Each number is 500 + 25 x the weight over its row's rms, rounded and kept within 0 to 999. Layers, rows and columns count from 0. Numbers have three digits each. The size before them is the row's rms in percent of the matrix's.

# layer 13 MLP down (transposed), 448x128, rms 0.166, rows 153-207, columns 0-127
041:530513456471551464524510588490495486494511489513472497459495493513525480467513488543532507491518493472440535501513535481508463487533509519569548496507473501515499508493529504499502528502480473507505527493526484470498480530466465489524470454487496527516501495512460513498498517484451470512507502512515479500484485466505531523535488517553484478515509502492549518496511523477491466475520
079:521513506459525493515464513520508451509481510537481519517488500505542498492498503485505462534495511521463465473481506509467480512499474533475511500491434475523524517509472494493543514511522465551493500520481479510533458531528522539493502527483494513525509469494530537499465520531542510495514490514476462525561494491551452470532476491519525492467503489504538460481515507473496482521449
111:533497524495485506507491559494516525481479502511526526524497487463498520488539496523428509451487526482567460483508509464502480491512493492477487484457552513469492512526493504467523472541471511528495496469486479476509471510474517532518513558519467512523504459544487530501528490507519507479538510520540506466458491491509520514467510494483495503496496527526505483465544486465510455477502
112:471516520488513509489501531498520518518509447503485473498499500521472509507518503517479500546490502541512495582487482476507511501500462492489528489577543525482497503455479537482431509497480475466476504487460475463487465530488487482517533439509519518485473483493481458483478504528516490472502516520512499525476523508512495447500521519476463485524473471490517490506522534462495521511467
116:555467529509464520558463537493478544557543484530524501480480524519501497483512447492507525528529522518500493517519527523489504495481493477496523502506524479480465486487479512524517462513506501527503501445532490483531505473502499482479505509542486485515515465524476534551508527495488511502525536511488517522496505437498565529498472505509509499494517486549484488474466500535483482460485
103:533496533476515489515523491505494458470476503523482488494511536502501473518523534501488527468449481445534482477504500516501534489532471458494478519480530552531466504493528481474516491463500492500507499477480535455464490481490481513468505483468503501517495520508445504486544481472475475504503494513461511545516461508460528511492514519510540464494468540487460551472459511544504480521479
076:539523524471444446483536524463535482500515530510536474527486508525484508486524534507529487555473498478475561504484464498494476511450504489519496527465464472474483467503461493480492492500511486505494513482533493503533494519498509528495484513506453439485533489494538502504501509507530502486470495513517510486564516486487480476467535456480502511547518535498476522481462495518493499516527
058:493496507508531478476483508500487523482509457523448525550469537523511452543533474486493518510505536455515449519515498503537507520476462499493497508519513467523470438491466464504509527545517491458464522472502488513504505496506492513506468487504520475479512484464496484536511545472494487536509524494497457519514502501517498511471545506555510500514523492512471430484466492479495530501469
116:498532465479537495516468492470500484464484506525481493511485498507461527493460461521503524526496492538521475544519535499519504499524537530546500500523516530496441471473490477521545463442492485558502517539463475527502466509478482498504501487500534534478523514458516489481491492486488527462477496522484462498478487468460547451465508482511512505487525491506485518520479491529528521490470
112:493515437547502510482478464494513509520475474491522520535432536529445490463533464508458493526466492547488532495478488487508535519524501475506504523481497483499542510505534473504506514497491494468520513487549516509505484518489519529516473473492493540543449518485526453482470502499499504483490486498504462478513483548525488508507537501470471535468493529512488490512534544496503477476466
105:518475532488458500529499469495513523472442508467491509482486464468483480542493548533532524497474507526513459558461507502479523491458485499491498502493518508458513479479508495517514501500458482451475498477483499536523494499475469517505532530466459500473485485533514529461497504497489515486525476503481554484504498464557505515494535478474482483520532517462497526479498536478507534448498
092:490514527468466474504518543494472440481481534510502508539500478545472485551514466498503487481484499480447500447527510484468505487511465466427478497475506472507542477515505473542520470498538486502481490493508497546483498501485503511469461484496500535524492490500516514535520519496484482522514524539481470506551436524457468509508512516470490510486511480510515492531483490517511531497522
115:490509479506469513470516529478511501482507460470542523531521512511568543485516540504485456474482529498507469499499556480511475498488492497487476470488509455494496511502513534512489477520498503503500483518447504486510486495503499512470491467500488506505456510496490518456516490493502437494510532539481518477518489494495510482544521519521479555527514471519497503526550501447451498445560
124:519490570489543458487464509477527483508485497497507534491503493500487504513529491468535467494497505488509501478506521502468521494482530524470487459462492489452518470452533511486508501550505507503488491528498511488483506490520464511472481475478516470454475496525459520472503479468511511487557461505447483428486522504479495522522499481517508486530538521533493496449502498509497438466506
023:508486469497511524543495512479477456465502529489492505476540462526490517528490503447490446481502505548462490468545500497482519463440505511473490511484520498542494530525464471474521483507522516527493485474542563527488489507525509489510540520515458495500479488480472504463505497510509532514517507528539485490472484509475514452478533481515543466479516506477509499489521500505532555526498
103:496487541500481540522509528520488515496522545525461507524496484497500436479466437502473502499527512491510479519545461442487505500507429526526511494494453498500522473467535524539507521500483487518489499473484482491533541508518509468524486485539558470482491481542519502473489526468498516504486527532495503522480529484518474479457512476500469534510462474515514527513495492480488476487509
094:473535475505524515469462489507489579537493529513502494532462494517479464522462490546533509536511477482489483478507520521530506535509497470488498513498483512502533484491485524481489488535455508484511518500476533468497496459565507525508497492457450463481498502509486520526487491509500499465503495498487466519534550474505548519490472499516468517496523442531504475549486533487472490475505
086:478487473501515520513445519484498513507477513471503537508501491514494518491518530493483550480526493454448528477531528450534498516521493502481483529494518533509494523463510525498477502534469480473438528517471500486522496500508515492495490493448530466470491503505507529537528498502536435482549487537510570488496495500500463533491529513522470489485501520522509460454501527534509496474492
098:538486499511524537494508503470495504535522518503534495508530500528511464510495541495486465525557527550497490485546523499521523527515482485461480453497535534486471494534527483464470509555503507490480449475482506469476490553512454499526471499498493491491479473480484499481584492486532481518516515499481502466529512486479494458497511477486504484465490449486499539498525518500487482479485
125:477529484479459481495503500474510536523489498464508519472498497521496467497488541508507497539496442493481480539533456486510470532488493508529522522503515498487559524486490510499522499502499500468495507490532504506513442515465515510528512469491525546474490511513476503520530477547519452503501479493471493496494518459491511483462554423550482511499512490479473527468513473454473487462469
097:524458490463435506462533475503532469548473511458496498448465513482527511472545533469515527465512482482508486475522512494478484541530506472507467509476509453514515512525500479531508504516512475493434505518480515502538476500467509463501482500480501543432510543538506493510524489503498497538473511519505514484498528486521506505480483488504481493494499519497477503476518446505516467459493
116:525467516503507505524472522512467490483557492469456477474542474492560458528524487514496484504499511519478480465518490455534522512523527501476483487474525471472519503488505539531495489497576504505504510522529497444471514528493471494492516494562479487518511493505480525482548501485511487487481515458513515495469480508538476475498523532520478496511499449515494532492504557503479494505545
048:454540492446525491530480529539526471521516501482540466479508501483528471471462472486469519500494524511490509486536493547527505508484517517552493507551513511460491500489479477495512436533507504480472519510497504500547542499477526555491475484484545539516489484538490537472510484507457482461488497473541470507513485482463491472458518511492498506482496500495511507502510500516497492448529
070:523506496504479480498459523473456494474510501500472511487490492525506486533521498473527451493542511500511522471498557434485453491459471527492517507469502524546494465505499503514473463514474494483506513486489504482455486475488497485536504497513509515461504481498497451506550484482543452433462477502534504513529518499528458502509524508531506498486535456521494473487500502471487516446490
080:509495545512532456491449529446527502525495482529421501498492493466500481517485538480529491530477468486469490501531487505494470476442487520514488520542524476476487465484466492495477494495468483455460515475506492503530499524495491507489479519522505484514472549460531509512531491490512444511527514474477502512469497433517509483509518504487494543504490475491491530500520488468487518478460
090:509483489529551488473480542488508481492481526472517487529502486472503489536549470526493501514535513506517488561509496496495513535549468462469476513476501493500439507515486470527543506513510496490489537517501459474523488487497515460509512488480486496469467471510510487479504499463502498518524577540506523522495492477450520464519505521477468552473515515530467480520503474492454522506523
115:524459497478501499509439496469470450462481553507538485504481469446509470517478452463491505523494508509499513471474487452504494548512459515507513480465502517513525484479487512512503489526468504506470492535481462503533484523521479493539546502472522529528525519515541490503467513533505524499477528497467474492509475502497525469467506526506491478488496509487477460492512513478516423470505
099:495481490528476500544492476476505533448509478528493497530530484524491505472485546558475550501465514512551469498511527453474501487462537518497526509515533549513478516481535512451505487513502504482472522512490520496532478510539468481502537488513511462538465495479467495494472499502484497471485492484539481479515473492528504510485522509479478553522465476489478493496513553508507478507443
093:452480435500456491512441545495500512506492492503528478532499513483492518445477513499503538517476491488501480481491515525529586534487500520498486458503507525514511472496500528516460498501519486469454509478498521490524545439484500493502519454536535486487480490518478522505469532545477503521499497520489525546529496510494479521507512498507516493475540499530487502499501533480498450526478
115:485478481479499509499539532486508483495511506516487549519473519497512475524497487525499543465479516505487503559480502478543481493518487498470572502499476442494510528517525496490448488537495460542514500534480532501515494502533469507510506503509467505413516476508469524496512538480453496480449491471478500479461522531521500502493486526494467493528489478468509492497476519529471505475471
121:519459520475474500505523489502524515494491554529509467495490504515504508499513452496483509474509508515510470455569485471490469485508509466510519518504527539507488517500492431526523518433499520497503517485502495473499441485474507564492536489478470518471497491503510526505474463523483510473481524494512511511440536506524489473492461493470504520455463477513496537459521535505497523477494
092:511499480500483480519495502490489506518457491514510438501496528481516509490470559539482514472481485437516457498522512465511503540431476503521486504467539549485459480539497516511540485538485508493479508504485522497485472491464473465513469456506494487477461505490462492490470483502517500490517478496470458538537485477501513492502544500457528520533525547527503526505466511517518501496511
097:549526518487506456477511522480493454500529487497537467530541455544498521474540484529512544494503491458489495454442510540512507482512502505483494547512508538507502478551524505494489510499497508514501499461485466523499466520508478539479564512508499495488484488504511476508473482489482512507485499500566507513497527498480474495485523475461532513510494536467460536476560482504486475492498
138:506501524467521450517456496492545469502503506504458433508503498525467507480514474512491516480516516536498535463476509487487476503520573485504513505538465512482495438489498524471487521481525538500476504501464483496482463497514514521500496465476497517521507495517526505504476491489510541476454535488486521492473502479532487472492491517438466499539486496443477529501489562483491484514526
103:506520541490525495526455476537460513469505498495531509521520483481496477456508509536508456518510518458496515521529470512468543496514460459476552512477538543494479500507498533474494530508478536501460487508570481496474496502502483499528525462532502513496525460510482462468517448507474489515537488521507495490516475466503533503454475519526491492522473448505523507516493496502535519480488
098:515501515523503426505484495501507522500503500464465510511481499539478454514482555489433522467496493493518527519462502519486495513494503480475527476501487490467555484524473483476517478495506502464506496488519469462513494486512540495492510510540475480479539514461485491462509502486478468476506469500515486469500499501462498486504495447491468564532564455475479498506511479550479530520499
068:503517468529451493474533466543483491477450486516498474514532515497573507459555503490512528485482493512494516493513493514506501464465516481483465498484509529513545501487426463516508493514461452465519463482504502463511493493520499482516473476522544494486455521461491514514484473487501480515475513485525506525470488496525504479540524515546522495485522462517532519514467505507528471497513
124:536510516493518509489529475485467484474460466514463487477521537487459487515503464500516479523531521441506516517473529479511484489547505515496530480529500475521452557489502487497511530459493511484484525494465506493474524464470522530528508494470499527502493458497550502501536482504481471471501487465494536522509476471506514499498503550531533485457492504520539484475504526492457516535441
112:469482502552493483579475537507499535506480517516517493533509525518523499492555493465435497467500492435526479533478469511518507507463499523512490480507502514492513486475510513519523486476540533472489542500475562507529481488524510517498495488449503491533480513481498544495480529493490518492502484505525500505515464535512491561529495503484468508540513514496518513499468467503476461477516
062:505513505565534492514503514486459549491477502486475503500506535514482528515472527499498492483521496457457467518517496484508523463472504495470522508461498522458502463522509474488485502531522507446540474510512570496473502504495553494471474484529516462496517501507509511495508473529507480514538519541498497491528498549468512482568493526505483520479522466485473511473527473468492536460506
071:492467467564510546491532537518512506470502483493446491496474505475482515481526527501523547520483464534504521493492509478509453483512453519504535503517526507533490529477455515482521518520465516526490471496490532467527466485529519474498463519516541442483454521495546493513543527497503532479520495506541522508504495473509502521505520471518494527499538463526521480497474490523515541493481
149:517534522526506478491490497544500508534506571487498494509468472502474507517465494470508491530494506493487506558495496534470493490481497523486505512508517497524450478485527500512476497502483497458501486456459521537471485479538507498444494494480482471513480451556479498496472468490478441484490467521449495516504488507508527488478456550491500499490481470521467460511501518496518445454498
036:472499496471507480492514530492479509480512519519496491454484515496531537541530521485478510530490503541574525516482491521503529508479545476511480481514495462505526504538507476505488468501510474533449526491488533482567470500521495530449454497515494496484513496487493505503503470494485507499480468491514536512471515493517474442538502501548450488509488463468495469544511497502500562497528
096:489504532467519492476457473518451491486478525525448487491488484486522484489480478473483483453433500459447496487472460457487557510528550519501517535501478507521452481456488507464495507518508500507502522486551503507496508476495490478480511508553456490504505488489498497535492488529498510495536512506505492513479533489466497504490486460501495513515476528527479502447460494504449493462483
101:508525498482513514517472470513465537476529554521507481534502507497505499501537562451536511495495482515516528469470502486456501472461493500510486479502489539518527462505476505507467549484508498485499486495532536448472549530492476513536513514521515504527502509484494500490549450497514504504523502515531503486532492483530498477546516490474508509552489457497477575482511509499508528543488
099:491516499505484504447535554521491566520522507502529500502471519473485542462497518511539508513521485499470517481476483490511529491529487508491496511525508537545530469519534514509536457515493501506462525505460493518544493491486519435490506481491534501497483567519530530474464512492516492485478538521510527494504489498492538492476474487502468524538487472524477516489509539539528554524508
112:517499475527453451549470482503523523467524481521516505527475507487526484505499487498516527519520525445523545537489465513504473509515449518509506494458514517431518503503499480471498519553474504514511525520477508524504516445523490486483526495505532540459496514485493495520493538494504551498449447471510509484486483527499526500507478464529475514494516453504463478505487491527492480512464
082:490519563519509459455541485522491502522521484526473499515541525506479515498535525487495485507451479488492504514498505533502496490486452464503505452473512511495494501505479515472507516478487509481526479531499500506555508499496535529543538514483554544480496485454505472494474424501495512504533496487503484467502521505471482498465524501511481557534521511502450506503479520524479466515448
108:477503483502466523530496500461506541479447504477507460501459542471522508526515511527499515531472485477477540489489519486506511450517506508507499510478457502544419512517485517502474522518538516497491535524507498512512497505510477507518515485478521487494483463510478517488485488516529510506500481507489483531464534492488457491498583517487516500526545461502514504534476480587498496515492
108:446493480497478468507547493504522508491491476518508523541489514500510533515515462475498534522475526531489465473515482524524503530508530510459468527516509491478566505537467517540507507475512500541530505494487523479519499478490489480508494488468514515488470432453520533473472492484524529456508578504535520515494500527567483490502469493496525510514496498482502503509512522513548519504512
120:484499484514511545449492482486533536529475509472540521516460476471528521535501554491482454484523524546510507539458479498495516478484470498475486515521507457496536504497516499485499561526475507519549479534507534534487480494519459497478518515494500471489474537530429472521468517518500515472490509486504492506517535453509481507496481504524534475502534493512466487519508525513492492493459
131:468492527482475526522528492512473508502497511499472510525512510528460532491521494532524471504504517471468478544509508493555527504502497520521482516487515527488470500487503515495458483521521518526507469499457494514498456527509501483474442522475477513518491536544495517500506487564499484542499495474492523503522517464506538477526491422515450530522498545492473494498496474525539433482491
146:474535453469519425475478495530485518481516528498487470481511491483507526486514503518496498487531502527467507477474509478519497543510464496529466490533460507473534493472494532512450527525504450512523481536459488537493490553483512536492498536484484561502508510488524501478513479520507491457492481556484496529488523496480484506460489487516495488460472492492503521519517499501461455453496
117:533497530511487476516508438517490532509541466478513496468484485555499504473493503482482507491509477489513525487499569478471486523497490517502525485491470471502490538486497527496495564496509512457467450484477513492528504527460524502524548511471521515471505507502471518510550513506496520488475450474514476494482485526461522539468492459489466563503503489466505507507514447500507469519503
077:508509508502536481482516539507490478504504466554483465448465493502451521458488513529471493512521536459518495495471488475520507479528478538499508521484490522474503529497519507507487504467518509531516514510529471479498529504476511466530513504485555510476507520460532500504463548499484493482474485457497495548483512483481485534525493552506510489526491452486557528486517547464443486476494
# layer 13 MLP up, 448x128, rms 0.168, rows 154-207, columns 0-127
086:538492490554511514537553522485499517548499519502526496512480521473514514492479444522551505506476509499478516492499521499529535513469485475526463480520512496536466516515480516527503493511492540493495519504548461477479494511447509480504491504475489510499486530547500482490517484484442432511516466483476518492486498520458506510509513480455454470495551506506511510556470509535482481524502
115:476538472505497487497479505506517498541493516558477522545499512457517486466475531539510523516447501511518473498503511518466516517480499472515463544499487525478451489481505509489467470492507500526559508512489469505484508459491520510511514512530514533526529472495497515476522492526503496496480483494468537504473520477491526530494479518497453501547522533523538588488550486494496526510533
114:500465550503518465508463467498483496486507518518528478432453499522457515469488508505488479485497450522464496437531493506491492519512507463552485523495489526512528524478555517478525496495500521460482489481534497497527445521472515473511490519512507544485475520535478482476446530470487487488506528524496497485506517488487518505500500543524535516527497520473468497470471522514535522527510
115:529514483487501526479516479528511489496554475558501519535469502518501475496489492501515516499529494498505508480473514530441507486463516455474491495508510498478528529525563492500461458495491499500495510509514537466507468480506525542479483469498494476527455509510549451525491559516498492542546532516509504463518491488458503536471502504491500511468479454508541529478489517523480533501468
102:524465465529499541496513530536518519513518496506468509487514529502463538513456497515533513467506471519487504553473494492478473428492498520483528524509468561495494510506485506476524471506488491520457441519517483512488539488547540489534534485468493506490465482466541512495465516529531503473524491491467508516498474478433471497487520494496509485506509538501479506461509499487523512474525
086:467542473522523492484509493554514491543494459476523493508495497495505529494494480498474493470490494496469526479573518487485482461495513454446507506553498532548527494520532496496463520512464521493511501489477524490507502479499458477573507444492503499492497489453506513474532517536478495519500505482507519520523489501500525520535484526548505502449552475508532504498522505489515480538503
059:478520513496499506481494522480489525522475488517506496474487502443483506485513521473530452490482495529531501530517514473517493461569475487534471537529477533501460504490486495465467516499462514474488474529487486476510457503495471512547477490505490530490514508486476523489486488533513552518459497515476538547488519504537499510523503462475533501453496540487551512524525510523468450528530
127:466498491505469498459457478448478485499517503466470500474499489536494469501496473501494477510503555487492525491514595518498509498495488464525499530515504457509527464467476501496492487518491506513467485478494496501512462539549491506478521541555523510493479500471530494535485443549457540500494476503475515540511493522491504495508485489526482518500513464491508502511502535515509547522546
110:495496492514509483493507541495555493502523431493485493526497497543500550486485531514475552499485495510491510446519518519514490548506518471507524516480525499524498525482440531487497509507475463513520510487512468510441505490485480528508517488507480471504485496503516492520478450451484499521471512474495480487554513523447471467511571485508505506451477534492518536500479513486469526496484
108:523485499475474488502484467464500507504502562499492494527513531544462490510449503524504493501507480525501506509478517492497510495490517475516500482460498496519487522512459535456530483466519489470564467500513498529527534505451468517470471521466512481513526527518524495484518505498549518517492479548458496473522526475531524490485489492527519451466485506523553518568517484522500532491471
102:527499511497526494488507464518526494498513519483500498510547471464513494495489548553506483494460484517467527515498510496475481480524496490525514535564530523525439488525465498535501519519519546506494496508494518501473536482502491487511524521480459498476520486493511477518480471517470507526476513452480470490491468525491548503489488536460544526507501565500495512515492444499453461479456
113:523471462507491509500521498511512521543514520511509459514509508545480482507481485473492526496493469521473498518522504548512481508510485495513464484515528467498514485503512486548504467487515532471538505506440532484523491486501523462565523525514494459499536493502492478496464499484512455492524446554446515513526500475535482509492506505454511524484485520441463497466554460498490509484491
131:490483507511477576524502474572486506499546481497472509489493488538497506484446501518506521496503494522506494473475519524562481483472509481564522468535497533518531509476505496492475496537535498518490492491475509475474469516493499494515522479529539519539544506463501505541499503476480531477509471512523470511464458512494535491512542514496508479439495515474493507497491475495491455469516
026:542522530486483489515475505505496526505512518555487461477473505496496502472506497551526501507505516484531462529488521508496477496513486552477475513504477533513553517470496511488501457472464460509477527484501521525465474480497496495523494465471472497487468568438473482500489529478514508515493468554499531451512476524478535542519493512505503496513528475498480548521510461476484471512533
100:511497478577519461478472493492476448505541524518491463506488514483460478488505527512536498505442489512524454499511522495467489490503503478540502461497494494504528512555541526500503512507515538525543510500490520531498536474488514531480489507495509493499491509499494449438506525452496520484480506476459514521473502499499454550528477510468523500538500482483517503530497501527453472521485
091:474479489466525476505500485488485499495495498538501510455481522531462490515470524497567519530493465491470499470516514521531461496518496475471450499502457504527562446529480506467467480495491513511497519518520539519501493476512503531505459484491485482495502506523513506514502455488500526485493474484495460540512528466489499534467499482482443464540517505532554509502468511492499541453520
091:506494506494523471497521519506547501494508505505508521452498481510553463474493526528564503504513484538507447495468515498520465482514500487499505516455512516489469496510520501464471492514451495499510478541501503515517534500513527517512501475481449480521496493499507465546494506481489510501473588501528515485527492552475469543499481494505471484447478554505544521470469469489491507498480
102:484474480512483534535538536538541466541518512546460496493511496495459536508540489508520509495472504534458473482517480526459472472503486516485494514502494523484525491508479480478507492474525485467519525509467441494538510465514496456521514537473458518517509460481485490567487491514489479503499451510484547491496467506524450500541520454510517504495490494478476487513498506485493522505540
118:524497495491456503518511462480550517515500536523498520475458549478460504487482500482529492493519473491521460489470533469492505538470441549488469500556501506486527485494480476562504491480503492492472507531528493495501520508487510513541465560519529533497448521508523505532497520528473511533447491495498506519472486490478494520507536512498506506462481498488458528505532505504544508473520
097:496499486507492474490523544513442486502536479465529472498514493517533554453483517519487477482434514508496467474491472570517501465488514472505481477491485467477538520503506497524468511488523511484516483509506471525469471503563499524463506521477524464530489475500517501503473515516491504514537488519496502550540472484504525511495477535495493469455504513482523538556494485509484512542487
109:512496485526511539495516467511539483513492499513480474501466476530524488451505488552499520493499467518458489503521493543532494526490511482498492487497482491459520516495524528526511511506547529521498471491507484487460524448453515502514480551529487496530527522497532548535545508533481550474505546464542497472470476508549471478501510497519523512484485513504494490503509502518493571529531
052:474500511503531497479458477481538485510498511467475526521471486518499478538482477524501484494527470472521521456514541484517465499517541512517514451487493496494529543535484462470478509502536513532463514531515460497535524461484496518502540476485518466506513470482501510499467515448527500521482501499523517501496447460486495490556501487483511510455524514572477517478533525485462496502478
079:497524549498484510542484473459468467480470500469465514503515515505496473502507567496474534481481527479483514551531497499526507460499491466494494507512464502466522502467468537573520498494462506470538534501506514484452528510470547505477508510545510510500516529490531470471482508457478497488531474443478504468513511489503515498482513538532543541482518513491500502482511484507497503504509
095:493490475519454516516518540519489497493525567486521501446485519479529531482471526482488456493515510509571507468504498484504442486517507469451480509481527484537495492528517515481486537488468515468508495479495502458467468488485513494487505474489478515505501445486492479495501513500523458518506475436486499500509511504490490524495513502517459485541521506530528509523467506581518527493490
097:497507516467489467517517499485510470524511518476481481451485502500482481518533477482459467518500480497508485480478499585511485517501529476545458469500518516528512494521448488445472525498490494541518526534470494533474510498524510463448519524517488485548497513504472499481515519497484518510482499510495502476494505493508514506517522512506565459483415471476519537493521508502512493518457
119:481443525463500513483477505493505503488520494474461499495495504524542516448491536472483544514473538510506515495454520509475449436504517487508462529526454513498506504517527506520539489451512512481459479435506500498513460501505505547516458512538491494460516484489519504531472473534534489471516490492474488461515499489497551522525502534495539509505498531464497492483494519529504502508491
106:484506481542523505503459508530512495498530469481489482454461503519471547553467493533509523512481490500514499460500491506500473506516483515514519542519459489551487536496534504514549514488504466472537489486501488531478540441503522466528474520474480490505527516480509510515492482540524491504535516463526500477453501510531474467515504477517526452434496477524493499485482500534454512503501
102:569513492506490504499513472483526500510493504472470474460476527508519536498520523505474500479532467493482502478502505500463526464461529489527457517506525496481487500488518525482477497486472495459539485514509500478493490520509516477475492525484438537502520488484482490459470480460466503432493492534471457484533477501495447573479510486474452553495499499475497484498493516474521518475496
110:497550496497482483547494549531508552505503538509543493467474535535505515482513512485484509512498489484481516492495502539477474493533487450535452506486510486518503483485489469504493504471521495517447449518557475488456446481474531489503453498508487453498527538515477530499480505487510496496477491500507493540458464547530479474496526509536538495502523493542514502493515492537486500493485
121:477533447494469515489496487526459483514516464517515458462524530514496495501484478465495487533484527454472438516496513536527485489485489483495512475489490535500468502539534476514509477487476509512513486477481491481473534526534464522508524523497499502556505511527505498501533492537485484537519472492513472479538520461458501533512541465519523450450511558480519477502513510477465494502498
088:491477489487493531497506521489474488523507504502496459496464482452526529499497505486510462508540509466511485525468496471462530496476495507535527460482489482466481515489490508508550520493509473546469497507553526490455478515565517495534539488495486532570493503495521531464524477486531469553499491530453482479520522492513463520516535512492480530529473502479458510500471524495527498475497
102:528515508480505534490476525505477503551469544506525505543530543500467492500457564514472500496497510525467522525523512521476518487473487515479523489492491479487551525502516469497508513475529522489539528517511498552453481484491456470518486456514501557502477512482539487496528528545475491479482515484490533447487517488469494526529449545513484508501484487507503521495477500498506547494478
134:546510491451478520551533506474488484510489480497473473508490488478512532501529514471509489502523474506448515532493518505478469504500503490502499487491462477499543525451501519512514504460513492483520508565511505480487481462488535482523494517484483496514474525514496533553483495486541492484448521550502432516478506492509481475459527500509517480488459469506491513472524538506556557499485
107:507483528546493512507483472504489472541507524553536505442497562528525493504513517494499538509514489509528516488470543510469507538457509497526492544519440458488527521562532468483460490504570492518535508520484503515481521532498505492474501512496508495456507517504487508504471495509469535475489476484531491556511471529479513514549500503488519473508483494507472498495536503505508491492515
104:490457494528472549505485500476505514501490524498453477521522515528536495458524417481493496474499489472482483520512493493479490467557522498543488495473477515513499506490488540518526524526525526499501518510491528521511452490528439502540504468523511485549501542548495514509500530532498571460499489493529519486492513487525501463493508529519503500484515523470552512483510472487504505486489
074:543461484505479530505504529520530499484511560534496552522491504517469483473452495444483528507499467511528490457477540550531511476481457478489498504500475472507471504496493523447500539471506511474491486486466518478466477502491540499485485490485512500519527494481477493501545471512492512463483536530516481506514538502475475508483509474515531526508511497482453464459554467521509520518508
110:522492474516496525473516508494508486483542530524497516473514540500484526493459542464467503495518486482499481501503492515511522491458489507562445488493442533497489527550488437523464474513501476514503445517502546470496497483499500502488527527542506509525519518500473505460493483515467538478536513497501508483502468508511519464481508520474541507459462539491512496478532442530518491513482
114:466506508469501500451466495482522501479496522539488468523498495486483455487499461471499499516524532507491481511467487484494531451488516495522454461499479524487490495495544491497533435492516461510491529448514508511533474511508498505535517494559520471473499486523501453495498540515497492541486451506480517496492544497491469463506497499536512483493535509534526556488546488495504490471553
068:446476527491533514485448478530527509497455494499507550499498482507521519475539479520508471508448504497506495498497463509541472475468521476528480526499501507533498525511528552525456519459504499478518516472535496488510493483499448482521521471483487473502552514501516486533511506488483494506495471544482466484528512483477470480499516510499445548558481494541500493521489536515492538535502
079:520542494470453547508544493514534443559544504506537497456499496537520513532518566514495479489492532495509489528503491490488489484488520446519475534515490503508504529481476519514489498503545523491512521499469524487533534524489493519490488508517510507513482501549463496523512492494527490486435511476450501540527523512482493501485492497509517512511485507561538495486478531494537544493502
138:487508488503497448501490485512511499506493575515508476458496458511452476522428474537552518499497496477488505482502506508480472508492474495477473489508474474564498496540478513428500464509487499516504502477521524530503512498502472520509481484509483485485478481557522489514487497478529555502466477506481456510532504511514498519498487477481487453519525509538551515489494477473475501486537
041:508489507467485526434482560516473543480521496519507491502481487524539495488470474501471474464461497545465512482493538530529479467496492539544535495507470502488461470510471469519521539519456546493510525490491499529513500488504510461510527550467463482518478502504482527509492492505491536524506523494504508538518548518488488471510487531544532501470522490522469505485560486496491499500504
090:508486493502474504509509467492508538492512469486487540497506504514457457463473519535507488518536469503473481506494503524483484474501471466529492513533510523474507534524484477541503489525472513473489535514507533474500518543500486499519472479493491546510446481479480541465486467465477489481453446471450470466488504478489494530486490495478533552462533482528490502503443530491530535483491
095:502503517529487495499455494478510455530472557467548456469476555479567489461455476486466493426513488503473498484493489505481534497512477495485517503490460508485481512564519503490484515515539504515497462498485498518476478493491527470495532514500501497521513490470495521498543487521510508468494492519462538485480526516470465485513500497511489523525513517520497528456539517521530501543515
100:510499511487469535514512480472514486463504494549491498490482483474535532497522497470456490550520521485515546535531529511486501530492495492518492491488511525470474500497500486506514520481504478560446505453471459492467509530514507526493500520532566515522531499542469526538447487518513465492516505528479488485492495530483472465482506491523519525494468538476501456539478497494471546525518
105:520521477465534519505519481522490521464452530500521450465498488512478514511500519448489523487483500483470513465508463506519483520502497504533468489476510483514490501477498497494482487466482445526479484507522522510525493441522507519526463485479531548485511500472512515496492478508509477537480451527506503503516547550498525509498484514579491532504490566542491512483501510508462543503471
084:512511471502464539503482478506489508475468518493501496519503526494510488460460440507494532527533493515475523502488549493518512512483537494425507513514506497459500463510480504495537499499499454470498546479489533507498488541489504503479505472491534470504517545514480489517480528523525542459470478478503472542509528491512486503567492453499500473475473464520540516499507496539506457538517
111:466507474519529485501541474551455526521558547518514537471480457533472515534460526530506493473487504506497479495515491500509493475491460516497515480513506481437495518537487530479519525466501476538496521495493510492525493545481500483508479531537481496488454533484502486492516516491447498527543492477495492470551489501482491548504492500529481504479502485515497518489498493426510522545489
121:523519501497505495471500493510518492469505493556498491540494479474482479505504477537511501520500496520509501463493538526540458501473535525544479487554539515548513455513483488494456478450510508524466514513474503502519519516505531505482496469473516491495470462488508469499491495503447497528471448505522538492484496562506518462546526482473462490486505509510533537516566502519515496519481
098:489537479484484506465534530515578529546523480498494450458476478493523450519510494539496505504454494517461471515486527507495499503504475496494483486515460479562511519515513523447496529475519478536528501514537507485480502522508519466516479516535465515483464483517500490546503500488478457501501496516476527523546511510483505510496546486493491476488537520494542524521489448485531509499493
124:485520486483517528520499534483564495471545488512482512495462481510474516477492524499487508511499454515514495515480502495488486480517484474429434543493462520498529491521505476501512511491510489544520531525471510476473478499484510480523455534529542477474439546537474540502445491523535499508510526527501500499506475489509538495501519488504480535488520558477529518507477482488528482505514
140:491480478460462491505541476452522539538496509495500489451501526459513476486521529549532492476533486532493532517539521469503504489467532482513484499521470498504521433475522471505542484479513472470478530468486486494489490485479536469499508519472531523493511528496495541487509497488494498501439537504466464516484539500528517516458547505491504478527483503471501486489491483552536498493522
104:481527526454488546478466512466509484476487530493494498496518510487516477530454472489464512476441533526479488539544507513522484462501448477484509513436498488457520519469514512500497514504506499495525501516485500500443480464545493506521531502479512475511502503511500498507478478473505480491483505573510509495465516512494435486505496533478441481492484520462532490478481502488503543498529
074:515502470476489545489540519498543507511452536537493466507482473518483537521463515475486522522495513477499516472496496507458484511555505504502417495472528507488466476514510482460515459509499466479507526461497528479529522484473491541513520466497496521459476529501503493509484511518553487501522501527444517499513504498437432509483497483515516470504497485503481498497484544517513488511504